From a checkpoint of a small transformer trained on Wikipedia: width 384, LayerNorm before each block.
Each number is 500 + 25 x the weight over its row's rms, rounded and kept within 0 to 999. Layers, rows and columns count from 0. Numbers have three digits each. The size before them is the row's rms in percent of the matrix's.

# layer 3 MLP up, 1920x384, rms 0.178, rows 1798-1919, columns 240-287
108:548488488482527461515521477466517514490467507521477538431502502525520511538519488470520500551521514501516505487445482505515506497535462484528515
095:546474489505523478538521502523480483521518504513515515501471477502526554520467514482524475493483515470485485481483530455503520500512503515481465
105:487440500526514502473487497500481518552457550532514480494490504511553513484521496512486538478512452488524511567549506487512539517536526512475518
095:480514487488502497436496488478531457530451494483482505486523493498508536521493493522478516501526513488482531479509479478496529515509535514538522
094:487504509451508512493527542487480502503502494524469453483489508503506483522478484500493521468469501489510535475494495523478485451481513522502489
112:484510492459527464515488483490466451479515506523489472540454519513521483484518517466482512531463488568521536502492504517489481495451499477546491
094:545505493468529461499547505557474518477510497518524532586539509495461519534503514522481474533514508501497534482487520451497525483468553475459490
099:537504500503475489534557520509474488495485495508487503499469488525512496470538488505525464506505481475493490498496499498515506480503533517482488
093:479510478540504534498454550489527521530476489532510500497488503481463501496487472492526496527482507477488491474481482507474500542492498471498490
100:488464527518489511493492564497523439506529491480512472514497476509506493481529479489489482516485487501496491528518513465536495465502504521497519
105:505570465481510503500457490500448496463468516539515512496469518485476482515513474430524494486554456509496518526491483501496497474494522480516452
086:476498529506508493487515445491510538531503492503525487484516485506527444559511516506515479486496531493494522473473529535497507484497499497472510
097:542465513501495460534488531509541484467520475510464489535502503516481499510516488479464471519514537499496525513512485522548532520525523477457471
103:540535480539518519487466504523530469484506487480512545467496500471478502510508492496466535487504458503462480475493492507469460482449469516538444
138:472503509468503557551505495522505497453517510502470497512517480490483529522525498516535525513496500515506469448488493475489529501459543550530504
098:520500495468488525502569473487521486527473453462460506489512524478474530494483441530530541465470513529503498471499506531447509476538447517534496
104:494468519498457477491532471484464494526463487491481580516510533521444468504504528517474555514532497535501500538492548516490485469532481500494470
107:514464506514518501500476477517477452501524483507511484531529484570537530483500548498453502504478466491539497500483535460505464516528495520545537
090:509469499508499476433498506535495511492498485521505491514483503467524548524492499496488472482515509497475481495443504457509528491527539471543521
099:517515511487500495482502482511516499487498525513543477494498518497498477529488482556511493519465509500496478533492485473456483461449487453492513
100:485488503559457482530537500480496450520531510478514488503511525520486500485521498471524489529507505480522480514500499525515490475509507449498541
115:515526497478543471518492520512551545474496514474461498526528532460469488526520451554454489480489506494497506520493508514525489449520512489469519
107:498492491488512484461527460499488535488497496457489497495521492488500502467534543489493487541537522466554497496497545459477502512452490498493472
101:436524523489465526496497466514519511488454495468446494508478531496496507506509523491507507435488462517510548513510492482493495497546488499539493
100:494482544533491522518465505526485523490479488527477491509468507514491465506518520527510532494509500505488486501473475484502529518494496563464503
104:517462513461432503506470483505497523493521525523534502490498485501497537459463525516518512498517499491514499504530482491504503496497491457495524
099:512526512495434506465539481548509522494505529512529517502562463517482470461493536511519472529542502488535506527480468506505508530513474508542534
097:532528482503477485514512502542497493551501471506500542495517516507498477495479500509500501552495472489502498510461493483534499508545502509485514
101:521495487474525463499494523540517518492515439488502531547542480501503444509525478541492501461518480515521496555502497498514523489494483489526496
100:479502509467518511444459526486514536509474471486511498512517520532505476530476478503491538513522493525538468495523486496489511481476473528474481
098:509519506480538487499499461515536494485494513491480477472484448458497526453548481525493456508464503468509504456516488493457515470506548472517464
090:521541521491502484518519500514470537506480490503485513486446515491479530503445499446497560507517509544501528454528459519521486493453451523490504
101:518437482475543535526528491497476476512528495495466484522489490505557480504509519513520498520481528523493506535467503489509508507515498566463505
095:516505523488497499542509494498475498496522488512472459488494489492496513533527476504472523494535538507464470522482487493471465495488487525502502
098:537494486525496493461485462476459501495513516471512487535526497518523484514498497458493517521534488436475498489487558467443475479552468449527492
096:507446524456506506519534493493524503519511524536485500511501485517475479476529519505470523509513502513485478497464530502460473467473444526502498
100:475494544522468498471473443520503457545500560505463549517492490489503475509494479524493489497427512476507495528547510535522531487480494506530457
093:501478516488509498482497491499508459540485535510483513508525476514491483517441505515505495526510536450499505471506490518479496473528494439451468
093:478511502526488504490551509517447473499507491494506515537510499479468533478458487502466504475522481489495543465458487502432502449492487468493496
092:508514452462507507498489500522496530519506491471507524500487490476529493539493479509483519532498484475498502552464469437527469504473562525478517
093:549513500517541521466513505540496525520547534510485515520530531496443480467520536467499545491519523515454498518490499486508502489547456501440522
101:519497542518536505508496476504498471511545482534528511505479552461417490500472495445447481462474534533530500530533487501494486486556481569535521
102:508511489534530496490500483523469524505490494507499462472505497495458506485476482510510497468515510487503526522496474496484495439542505477498468
108:499532540483489480502495525458509485450506500500486461535500498510530490544477499475509436487509518493532536475455537514525518555513480502552543
099:558476493530479525506520485462501491507452489510493514503477478549504487531513513542510483504468508503532510504505496526482470489491535543539515
099:500466482559503518482506547467499498490504506487509509485466471512509485462479529498503493492485488500507519459500504455481529562540479526504508
096:523544509469523517479537509512489484515459478526489522486484493481530501483495482525483512495528526487551522510507524522512487546459515456456535
097:472518513499486502499512446478522473468502522505476507479529459513480493468518481529445484498470523499497504518519510506522470475529507489503495
093:454499489565505489509541484509489491487492500563528523490497502506510517479485560525459486468519492497493514543527525498489521472487513507482510
098:517488526502526514481521511535513505549441458483503544506521524545499522458532515536516507511551465498499521503485513504486507492504475501459510
096:511479550509551464471481521538474454497528528519472510490521496479491443530504513504529485581506517506506463474488502495489498459493502479528533
096:492474462485503492483483509506512450496494499514491490544540506624477473518501510517528518503490510483496458514495492469459527485524477492559477
097:508516481484509499517492506477455465501446518507501517504545487516537489476537490519489468481529500463497515484492491488514506562509507534487474
096:494501489465545461516495489463466513540442455487512500492472506503470483520491565517508489493464471504484462483431481511472479463533445514546487
094:533463517517506465520450497487438500523526528534518479504514518486492508492509526501480496464473483506510479510464489481471477540490511502483487
108:504513525501487516497495480495510533460503505550532526497438519508460452435484452523505564518475458528503500495528469491527457528499492518535516
104:476486498488497468498514507522521511523511507491469498461476502451510480520478505532483521482481495473470513504488489488523533479488481477470518
100:503512492513516529468490514495486526520526437479510499495533530501526549497464513511542466482526505470489496500495495485520534496543469531568525
118:507505452484533508524484492488522495532498511477497485515515487472520481517524527489511488516541522519523501517541518497494518482517498477455484
095:453473453523518491476488466513483452491533525510541487499518492485529492469476457486505529508497492465477509424473522499507498515538453553517474
109:495511546508527499541495512525499535517519506522505535529496482524489512484487519517538542508488487542505468495528460457475509498503511517491481
090:504506546500510464522483480478474446491421500501498478536480528492537493532501531477488506508498444527499530492481496492426512514483477488481499
121:531508522430478570453507546512499459497504464537449459540506487504477491523503532498496504529483472538510504499459525485492492492469530508515471
093:478498501519496487500463492516480512462498507496498466490528540516452488470489491502454465505507521510492492512481482482486485479467501516508483
104:516525487482513489461455546529462505488474506514528505478495513531471506526517477503488500530541490468497506466497517476475499472552472547491504
094:481487502484522525492484489550516495496486492504527465488526467529502525512499504484453511465439534507498429519465507509496461508477524459446497
094:519501519509479508507542509545486533491491499517507501533496512492480527546432485497481473450497525474475466481511518464500491501508476492514500
094:514465524503473486478500500549537501496495453493489500500504522527474467477453473516512528476475502529495486485477502516517499527490496469532498
096:477526490476472480507480463516490532462454508486500482527514509512508495492500478481501520469533447491519472468504524493522515514496510509468554
097:493530523437523480493503457485518513564491517530510499514513511515508491491534499504502512518528474499493457488483491535525493484492500464533504
102:498495461484483492474506520523520526465477498494544549545556522487464494511477485467491520479513580512515508509469515521524500467515514528523460
096:492472504485493479485510442501508522511452529507495524474475510453512505489482509440452489518512472518529477497518518515471500478488451533514491
099:485483511500511492505454514534502478559463504447518529481503469509475510465523492506478464478481460528473487487488520472508492443477538525465543
102:449530508462505510510541508516534516460499523502430540512509475519532486478490493506511532483537511497489508454539480517506470504590522505489471
101:474487495452515530532485494524503518502508558486495521560495522483462532478534460538509478464487491464483510493486490470560538491463481549528452
103:509501538551517494468494513504485548469479488443469503489506535551509474493499496458500503511519500503511472510495468455473535505514475497467471
103:502496485498516544524458546522550487522492492504512513509517496506500495496507519488537483489544537509567522445474492522499474520476503512495521
106:526566523486518495474533515510496534503466528517531504479483471504530531475535560493504532499511489450500518518521501487490464488517478480516456
099:513481519481516493521515485521505448460491472471529517504481492503511489498496478508480477489519485482433517488480513495494487478506504530529547
098:514438512473469481465535488518465532516493516503514543486494513534531492479477490485485486455517493492515487475478541501472494561499502510556493
092:466475501542528479532489521511456547539467444507506544470471501512451451490510498443511504487489491494517515500527510483529510490475541531514503
102:485507491510537496527518492478466505504501530524565495502540479494508520508481487520482477540496460491477515498526441492491504494479519500533513
108:467529505520493495525487502490495499486485516550518524490501476437457517518469507489502501500462475531456497508471534480499510513557481521493503
092:517510538480522505470474519528469493496519531467516492495496526505531545494494509464485456488515526491511445485520525494504467578517507484477516
098:451480491476482481490470495484528530502494526479530580515496504453487511506488519458476482533514558497503499552450464496501520510492501502493499
099:489463498482508506503486497491475536467494521512467520478474481446478523503444525525475559481488527525517487478498508534510448524505512501489476
108:550507492469504519528511511505498494523450426531524519497472497474497516496495531483489537484510521502494451479542508484495477488473531469530456
101:448522512521505463455539467479504495508487503517552490518476513480532511486510471504497549462501496498525511501506532484534503468491476511502498
095:479510513497525461533491493465503501529496498497543469492512482507480486480493499509533510454489507506504506558515519469482538496466496527561504
101:506482468467496469464554500491457521517510523475501477524493511428496479509518551428491462510478461520513494502544489514475505543530488506534518
107:486520481482480467543516458538507499500471527534551461550482454494496446451501471518494501480521483493511531509529493482490539507517501496554504
093:523500512509482543530513526532467491511484487537511478513515512505437495475483514452487520482540503516530541494493458531564490468522538519511497
100:526527495509510487460525529483497512512485509531472474533459500510524501480521521498510499472496513531551472529464460490512509499518478542494497
107:520524524477516522500528473473490497524512472489489481506530483522519497470517498528488504472516507504494465483473529529498514473550532439452480
091:486497501466494514474485499513495489495585511525505496507522478498514499505487506484511485500506505543511507469490529444487534454483518484502487
109:517499492494490476507495502500545505513462459530517490492522477515468477476468546466485511418465477540533527500529493502489513442480524464566503
094:520485483489531472479495476486498547502497467477493469477483506515475536500520494479565523518482451495458496451478515529509488454524515502531480
096:477487508500548506516443532508512554507506503477490510478505504517487484457493509522538491514472494545451491515483514501451516538485495462496516
100:447480558465535483504443470491520472510469498513488488504528489496523498530496470458483533485487488500503491487501473483515428502485521490514460
114:530503542474475516477506507538517515508503472480454456492518529548466505465494469502498522498499486465464536480489477532478501509497501518517484
097:480514497522467499459586504455490507509452488537487496480536496424482494486517466486505512471501513551501494479486499507509499499498515478527494
092:504487488479458518533475471517546515494520486472457479531486523501526486516476492489506526474498527494494489510474516507480563552512477443483455
098:519452511525507476488478486536489477495480490485502562439497514496472526535513483504515515503506488501485514536474484491463544507521549519520507
098:488470491500529451500504491518489452479521537478514480491485523535502513495518472523535507532467431518448488452495499533454480471527478479500516
101:520528515537530484489494433514459480511481503555526512499455515560530539490439520487501499510488485528495509504501508543517496476470527478494514
097:470527477551463484504534513471526524460504557519478543530499507499464453471519494522496556532503500489461538506536500523508490524493529474492480
093:501497512475514488504488481552533514468517502490509530484526507483489531507492486505520546551512469494534489547529455514502515519511501504499515
104:541521513474459519516470531480469499440512484472508564517498469517498514505506500504524510493496482589494511506525497501474466451507527531487492
101:509477461523453526436487501512523484496506530515501558525513462443511508528494531459545516491492459478541501522496495495461496496553493450515535
103:518462514468468483474547477510467481481501509518524540506511486487484515542525492490453495500486496505502522508457465496518512506512528516481486
104:514485466512512464495555481475478510496522534460524526515477513505482526512497520485504500497519488515506471481531539529536506477534525509531518
099:471503468497496513475543472519540516528497503474469502476500512473509479507475500509470507505528515519519507527504516493509510536524504507535499
095:479508509496501476512513491509498496508512487490470512528447526456504504537511501519484480503537520459497509522506480490515530503530520535503463
099:511483510509497490500462494487450517545507472458513483477498522505474526467515513450520473503521480495478468488431482510503508531497492494526505
097:470518525493444525460499476464520506519547509517442462510516542479487504478483483510506526501490459507510464503469493459560438528486546521489453
092:507505516467526475509515511519502489528488499515504498531518508507483483477549513493522470492497521474485479498472503492471476523465489503562493
101:484478509492493471526509501487497490485497481470490521515510471482543501460470513528486486492445486498493536518505481490479515485503462539518519
101:456492522463541459504483499532466513500513531516458494516528513498458477449468476507492531544498504516536513481472513512523498520530546514518474
094:478503491524501486491491457499495500479531521509495553509474497500510484489453494548485512538477498488487480472502538466483507477510485496514535
098:515495500466471509490462491475473483478497499527516504541519569511544525529439499506485489520496495520519522503487451498500495526568506515497474
096:515468523488446459531509499495525518434441500500526535494527519525484512466480525517559493520471493504512509503477540502533539517508494490496482
097:535506493503493464475552454485492538505508493479463469515475508530505461466512488504537473513442477506514535484492524492513529492485486478521543
# layer 3 MLP down (transposed), 1920x384, rms 0.181, rows 1798-1919, columns 240-287
102:527507492489526501524517527491468526496495538543518457442575467521542523498522456487538516544501525493464457540473484525502460535489482527492515
098:511466528486468535483504526503507498515499505524501517513493482534554486473491494526483486497515504492462474504496510513515503489449475525462523
102:502480452573478494497518494495483525508470517527501500493531513516534492469516491454509524486493507518531501528515465503514498479529471498469491
085:519493506529523503539493485497501528478488542504506525507467464491467465530514501447514497528487515514476470472527489507465495485507474454548505
096:452487485507454481542512481473514519476490509543535504518487511495536524443500470480479462545506514486519536493500494530487468471491446489571504
099:492510507530489506504523488503465488448484529521516505513487494487520466492487455502514504508553544493517480486512490502513456515499512476521515
094:494508488486536524462488478495529488475518492500549516476511511501511460493505529521484531533503515475502513470510514517466513495526458481523510
095:491499514526504477478534508414517482471487486496491459521461451487488483534514512512507503534514471480508477514541530462462534471463440494539523
102:509507490506505473514454495510546513467463519462490455492475518486514548502452516489441485516531508484487510471491536444477506517498527492479457
097:521495498510505501460512540446507463474531498501475500465532502491509479487500497491487508501474493528515531527519506559492467480488527493520518
106:482510518458499512524503507464484471530501532464508472505497497485470485479507492474498481462507570498544480463503504539536502501481506531550494
082:499508475476541492477496527540495498510481532527497476486498493532476565475509474475515532510497477493478462484521480512503459492533500434477466
097:495522456500487526507491492518510460535500514511524502505495501475493500507477515551524529492442456506543493485526521476507497510488447487510532
103:479521449513484463495455486495483456483517509480529468509485522459533523481521488488532562508501486465467526493430480496439488538507456526504469
129:533520502535482486515488521484479526460502486541522533500494516523495511443521501534503510481532524547507507445525470485529519450507543540456443
101:462490507548524516513523548478509552492487437521504539498558529526510504511508494513491505481434540528481512533521483511517504457515501520541504
099:516481485562488474510550477523526458483512504489518538492489478503472497503527474532488488535492481464555486478486530482476493545502488484488510
098:493550533509517472478491503518526487499546485547549458492497511464501503503519509514534472508521496501473472550512486504507507508504508534492513
092:504532456452489467490537504475500457487492552516479461515484558491536493491456456517494545491539528498495496514562505468530505499539511492604497
099:494428491493496496480495486524492525494535532480511560534490518490532489501458505482521492525497477484549509509507488485498461493510527494482498
102:455525517494514489489518514523487513562467513541507507496486496485489496556554504475500517477494467514500522512468506503522474493474538507482485
096:494442485490527506524479464498508500486514515463520461530566452490514456509455520451483449520514533484528528512503487487521494533472497467514541
109:499538497471480488510526473515526543498544457518512532500509513496507502496495496462505483525495581495486487461457492549517536502460549456519518
101:523500513535511424502468511484490545482465532514539506465546484511560504491533517466480474515510507509448494527506504532495505486518508489468485
097:503521456467509514477516533537513498493502527497513483523509538541561512484501507503521478485486511479465526483486501526471493525532430499553436
111:464508483511490486502487519481454467530476514542523520507472503497519519476497505491527531545517489457484481474498468509513459468537502472461514
101:523528503513505491502480507483498526459532521516528428532514558490495521460508505460531530499506506545511474501504529506496489464509571475515500
104:519499453456576524515502497517490475559470513546495515508515484459522435499488455529510503540516509524501552524501493534480476531460498507487515
099:475498507485471545526513499493533498494525498551519523487484488476521503511515514451502475484501515490516491508520526477511562460514527511605466
099:480471519474502476523512504441510485497514520501473540537480512484502485554517508530512498503540529519507493503501530502525493498477465509518471
099:519502480480511507502460517524516516494478511522441500490436496484490493460532483516460446472480482510523507490533516467470516551488556504471496
090:480499494476471496512482531509464453533483524552572542454459515559495479463487510469505548490522506520524492491490509522527500479489491483483504
102:538502514485483479502500501537526531495506463510480500464494526482489481504518456518529467530505534526498538500502499475537496494485488510455511
099:512516515548510486555491507501513531475573501481539485480440490489530500480528508520470536519486469503470469476516526510479472490543499496483492
099:515479526529501469505515495516509502460516506473506516464490516509473482515487467479502510474472531494513481522526496501504509494494503467475491
097:489511498478503537532513522545476517462499502491490483506509531479530489528531508489495471521536526507490476493509519507502501500491539483511525
096:438511471512514524507510553465527519502456500471522465492487474481521486524498465493478548500494516513431477478488487518483503458518455477537505
093:513488500476464523477536475475505496498541536501516484476533496493521489461507497525520514505498495429464532434508492535519504512494477507475507
098:507478508488508504508513482497525465489519514517541457500485511517544499505483515445503502512527475496523479503475473495522502515525534461484531
104:488449468517522514508469485555483482495517496471489537491478498543506490533472501540484500487492500479484459511464523542507526509477513493476518
100:525499494485475500419469491485510459517493480516542524534504556511552499498474473481506485473469525507491484551502500477543506536469485493433488
104:522486534525499545482455541456512445504483479507521501522521524476535494476495474508497495491492533519481507499487474508507517531497485491573511
105:502505488546472551464528466446491476469492487540533487485486514515521484505478562493505486478512501493494450509477500477531485474483483525482500
114:452507520506522528537461496467484543474488487479519480515508487515469484497517439491521445495523484461505523450533526538520464522563517483513569
098:513541476493467523468476493484533509525535490487522524506448483503517487541492502483493474506482477521466519479481435506527494470516541487535461
102:444502488507495461547526547510553516535471500502487450493456505521508457501513536507521492514516486523515455493499498470525511507490517511496491
099:499462530492463464486499491508510497521561480474509468486489546541519527522507515518493493551512479479493505456502479467473503495496504488534518
102:476475489483497513454458460519451470474519493557490470484491529457484491499553478528508478434537500497509501515493502498492489498470515504496504
110:498495486520483464515505582516552511555460494511527508497443499492547475488432536506517510514513521483505471490508529519548472492483496501500511
098:494500521497471490489485538458459535485539516495503502527479519475463528506499472521489522475517498513512505499480515547524456517508468551448484
091:471517485497533516531518480501497499509509486471462502509510493523489482476514482487489484430518531509531533503522482448499536483462437501526536
088:526501501504487531485502491506465490495537522500482493494467524507501495525521495494521485460505460487509526520511522506469508515535512507593498
107:542525463491543524530509511551544524513487430538511505516506492506498489491529468515491468464479503523507508443470486509515533478486519499468496
099:468517531467494546498541503530483517495497504500525475443483534495546478496461522530576458496464543508499535484484434472490502474503507502523495
101:510526525492481501544490540482518513487491487515523489541518482518445479464483477448457480508482511480557477487513493502459488519486500476514529
108:509462516481488503491485485499505527518503499506504510483517516527527426488486435512492522508489523486514497540510502457523449504511461491483528
099:529529524483514494505500511516521464490488513488501484467505508512501488494507552555469509527471482460480526481487475480528466493492470469544475
097:507495458515505463492483501486532526450490493490497468484444491509506467454428494493495500461522489503533475533494481529481487536507511513481536
092:484512517505537556495459502469508499528516465457519472472501538524456513491516487508498492497533533483547494480495447524502542470513511512437477
088:436494470492513514502506497443531510539498532486465475514489495502467492528535506502468572454459516534489493504512512525514553506469496509509515
098:518482477491484480490524473488552488519527523486491490496474511481527499509506474482482505530467519495471492464462499552496506477487496442586536
089:513535515538483487514521499509481562478522492477486464492542483516465495502508461529450470479468528474462503461481491545532510546495481462547474
100:513470438470472446525511475538475486509510510521551552483466488495506489506482490486511498524500487504478505477496487507478504456512439482573525
095:490502497489487520561512547489510504482519525480509481476477491540517558531515537492510515497466457538508504467488513482531529473523488504516532
110:468516495485495487557514503548505505477485497511483493551505481508507462454528471477464493491510507510451543527501475487536486494534479465461532
099:510529489513489473520479496563509486513494535490476520548517509559524488492495508499457491460495446497480510491511511493510498516482502493519515
104:541473504512502510516524538475524487506571491482491482503507521484497501523488543472480491471503523499415471530472495532533451512445487522510514
102:514523509476503500532488540521478529476496519489495512470495478493518531478509488503470420535535478450475547478519464507487511491498468502450485
100:533517501477470489482481469520506471513451538520468451491533459524526461478520443513505524457547483520529527495510509506546506481487488546459489
098:505513452460487475510493465524529479513515523485513519492505511515510500483526508496467495498529557483465528532516529553498477486510522505523499
097:498482452502475477515540466534513520503519518509505472530503497533488500521526490502508488508482536511487502479498457468465483467458532491476513
109:497492522523483498513520499473506478518467478472464549421514495507465475499483511480537513508507530483491504472497511476521520524476484534453525
095:502534462497498508436510489511482467505510497480483503504511519484499474550516497552487489477529510514514520492558510477514542468505506496557467
102:533514486510502568481551501518511436504462506509461478501447464497504494500516513555542493507548466492497512517467505464582486513537493496515507
095:485551487501499534521512476537502510517479482521527461509507502501514442508468492504487531516486506458473455455528462489508467503483464472541542
096:522470468480510555545520508541516515493520525520521512478489517492479510503486481506557486541510471501483485478498535490458519500479470442497474
112:521482518485501507494482511532477508536494476505478512469459474519491501513496537502505494527511537549526503491485539565498496494510517483470502
106:532487513501485449491492501516519455519502517527467507514498503508471507502458503516485502503530491461473495480486479531500547502508527515499451
103:506540532485485508518507518480475541502491488490487514477517512499511497520494465489467467489481510468475503502496499486483543520517526526493501
099:508502465513505534565520511542497513455496497502501461498472466508535478492496499486501460531514518551489510477475476461500528545486501506443518
101:490462462468521517538528509506487502508519484507468469468499526472492469517486503507532505487506512454488476523535489492534462480486526521484483
102:506515485492508502473524479447516496538468541508517506524489479499507493526491524484507493515511448476478446526510534571507510516522521531456521
111:486498477506459466517473515493522500520532534494493542487552482528479448526476500526513518488468454518489488510490545502476488505497475499502524
095:514474521480480509500517514491552477533502497517490481497542485503463516482480463558489489503481488510510526484476521537546504432512465517484502
101:467500511505500521525517476485473551488468480508491472498489512485517511475510520509501464480503497495495476479508462492562475437492510539508521
106:513493456517433524479476501527500469525459480449543485527472513504501511466500465517498527505518503568463470527504539475554523465475548541488517
098:527489464494497514500511555507494494498474504489518513505495490473511540467478489476500504478479459493527479484504496487470546534570541484521527
097:530506511514549508469493472518490504483470502461460496489519532540495543500494509460510507468503469477543532440528466467512527493463514479517498
086:509532495514500505513533483514519509497546551529501518483495516452483502525466469481443500464526518475499497534479468527503548504510473507458510
102:494499488546475518525506472483492481471499475491539526481518502502482477490458500527552502483481467510508486540525500471514491476532477514437524
107:489437484491483477539531525495493492498493531487496520526483480504517548477475503489518492488529495454504429521480500465477480522469497462468508
097:478513477557486532495491534472525537515486519491460495477490514486476467525512482501479504507481484526487514503504505553520536490454505477512508
098:492548519467541478516480491495503486512460515535562451506463508475535492480489507509485484518479470501514515447515477474517528499475526464521512
113:482486464518523536479526461481450461497458455481494534486508542442499464513488528480513509507476491458546521505523495498506472545514471480546509
086:455513476497487517548511518502494485459511464501527485494515502494483530493539475500462495488446485475474485491538431511513467475563425516495510
104:509499474479512483492466464471501501533506552577495461471457493522492503508505503515524496438469532498472485513519542487493464516482467474491537
091:455488528494512523516489576480518488468531486488528502492545477544540487510470496454530492492529494497532497501550486455480532505492479523500527
103:518475502459525518471481518455499483508478498490488481518517490481535527505499456464527495484477492476520496538498531520521498541489468510530445
101:486473478486505528544527475495484482456489547491504454512467490487501486496472516505521540460474443502528432511514489530493515480480518462497523
104:480480482548534447515499491507490490520484552528530496476512507474498495477501439509503480510509503506510519503493522517451444496495483492538519
100:491471515516503554440476511519487508529494475487518500523528492511543464487504495541525485456542477449500499475514487515468482532505496502524483
099:511497454443531474461505467508490517522466514536492527504504512499502503503534481528499511519536477498529492503533468522511514513477487540491510
101:452486490480536501478511504460492495481503506509533493500450520491503497460511501498534532505486473507475518432482503474538460533484480517509504
100:511538491471523502493464501454484481563496540473509514487447498508520523521519491532520510493472495523518496485467526536515542479517471514529513
103:507545496501512481491507537447516498456538511528528466538562490468482492544497525469470482490532470506503547470494483461523514511476451478499447
100:519484498558496518539528513486546544456502518492501474534522523482529500499495507557509501507490499549505502509504484493517500488465522492521510
100:540490520561455484487482458540514510474534461536532451471456464507489538528465536532503538520505514515487470533488524534508498518517503510481489
111:502503529495493481474527548488499502502482459509459502453492483527467495511528485497475492500476510472465544529506489522496449461474493453472488
104:530472479497503483486511480564505497460486532505492493491512438504489500463478504510444508551521494492493508560482502556485466502499497524491549
094:518513481499503537536480472528534534466506496502477468476517529496519501496500480517466544496487469522494501507489495485440514524524524494540542
095:481529524484509479442451505516471476512466457508510541474532510538473516505514483511500491509519502491529506557500528510461471512474494472424521
102:508488526504503490478506501513507482500510526535493500522523520497534456493504489491501491492558486487492537445501485481534468490476495482460526
090:442482492488472493487489535499541483483491477478528505529499525501500522512449528463472506514532482499536503505525536514523572487449493526549482
108:450442533474488519499492514477478452501523474529508476548513504545467505532495498504460489446470512543436486499507500494486495508508485470471498
098:455489503482505502507487499480459494453509511501493509505505514524490542539500508479500529448587457489442491503496524493515501533564436503506521
086:494487517528528537500466509502517491505488490503470522482490506486537466518492474484486478479489509543469482456525524514466493495473473494481485
103:486486516455469462458475501528537455469519463455514504480505445530495494509529514534489494499477518514473513426495464472521528481464501495448515
097:461526494552480463457463509477444509502499524485513503505504489471490480493495499478510477523527525488551514512545510530499435450514504500492494
103:470509529484486480525512502522513483500489503507530507528461494529540497495469486493526517526515506526479514479521488520490550493534506466559526
105:538492498503532507481525501491503499474528472523517517517488498500519517482514504458523487475494473481520492473494482498518481498501485479517497
096:494485484510508474513503475513516499472480523461491491523511496506490482492506482528529515493500479506514475491497539507500578484506507465491515
090:470488484509489526566520479525488491503535522533481496548457519486562483497496496518483502497500477537490511510478462511543524492462464511495496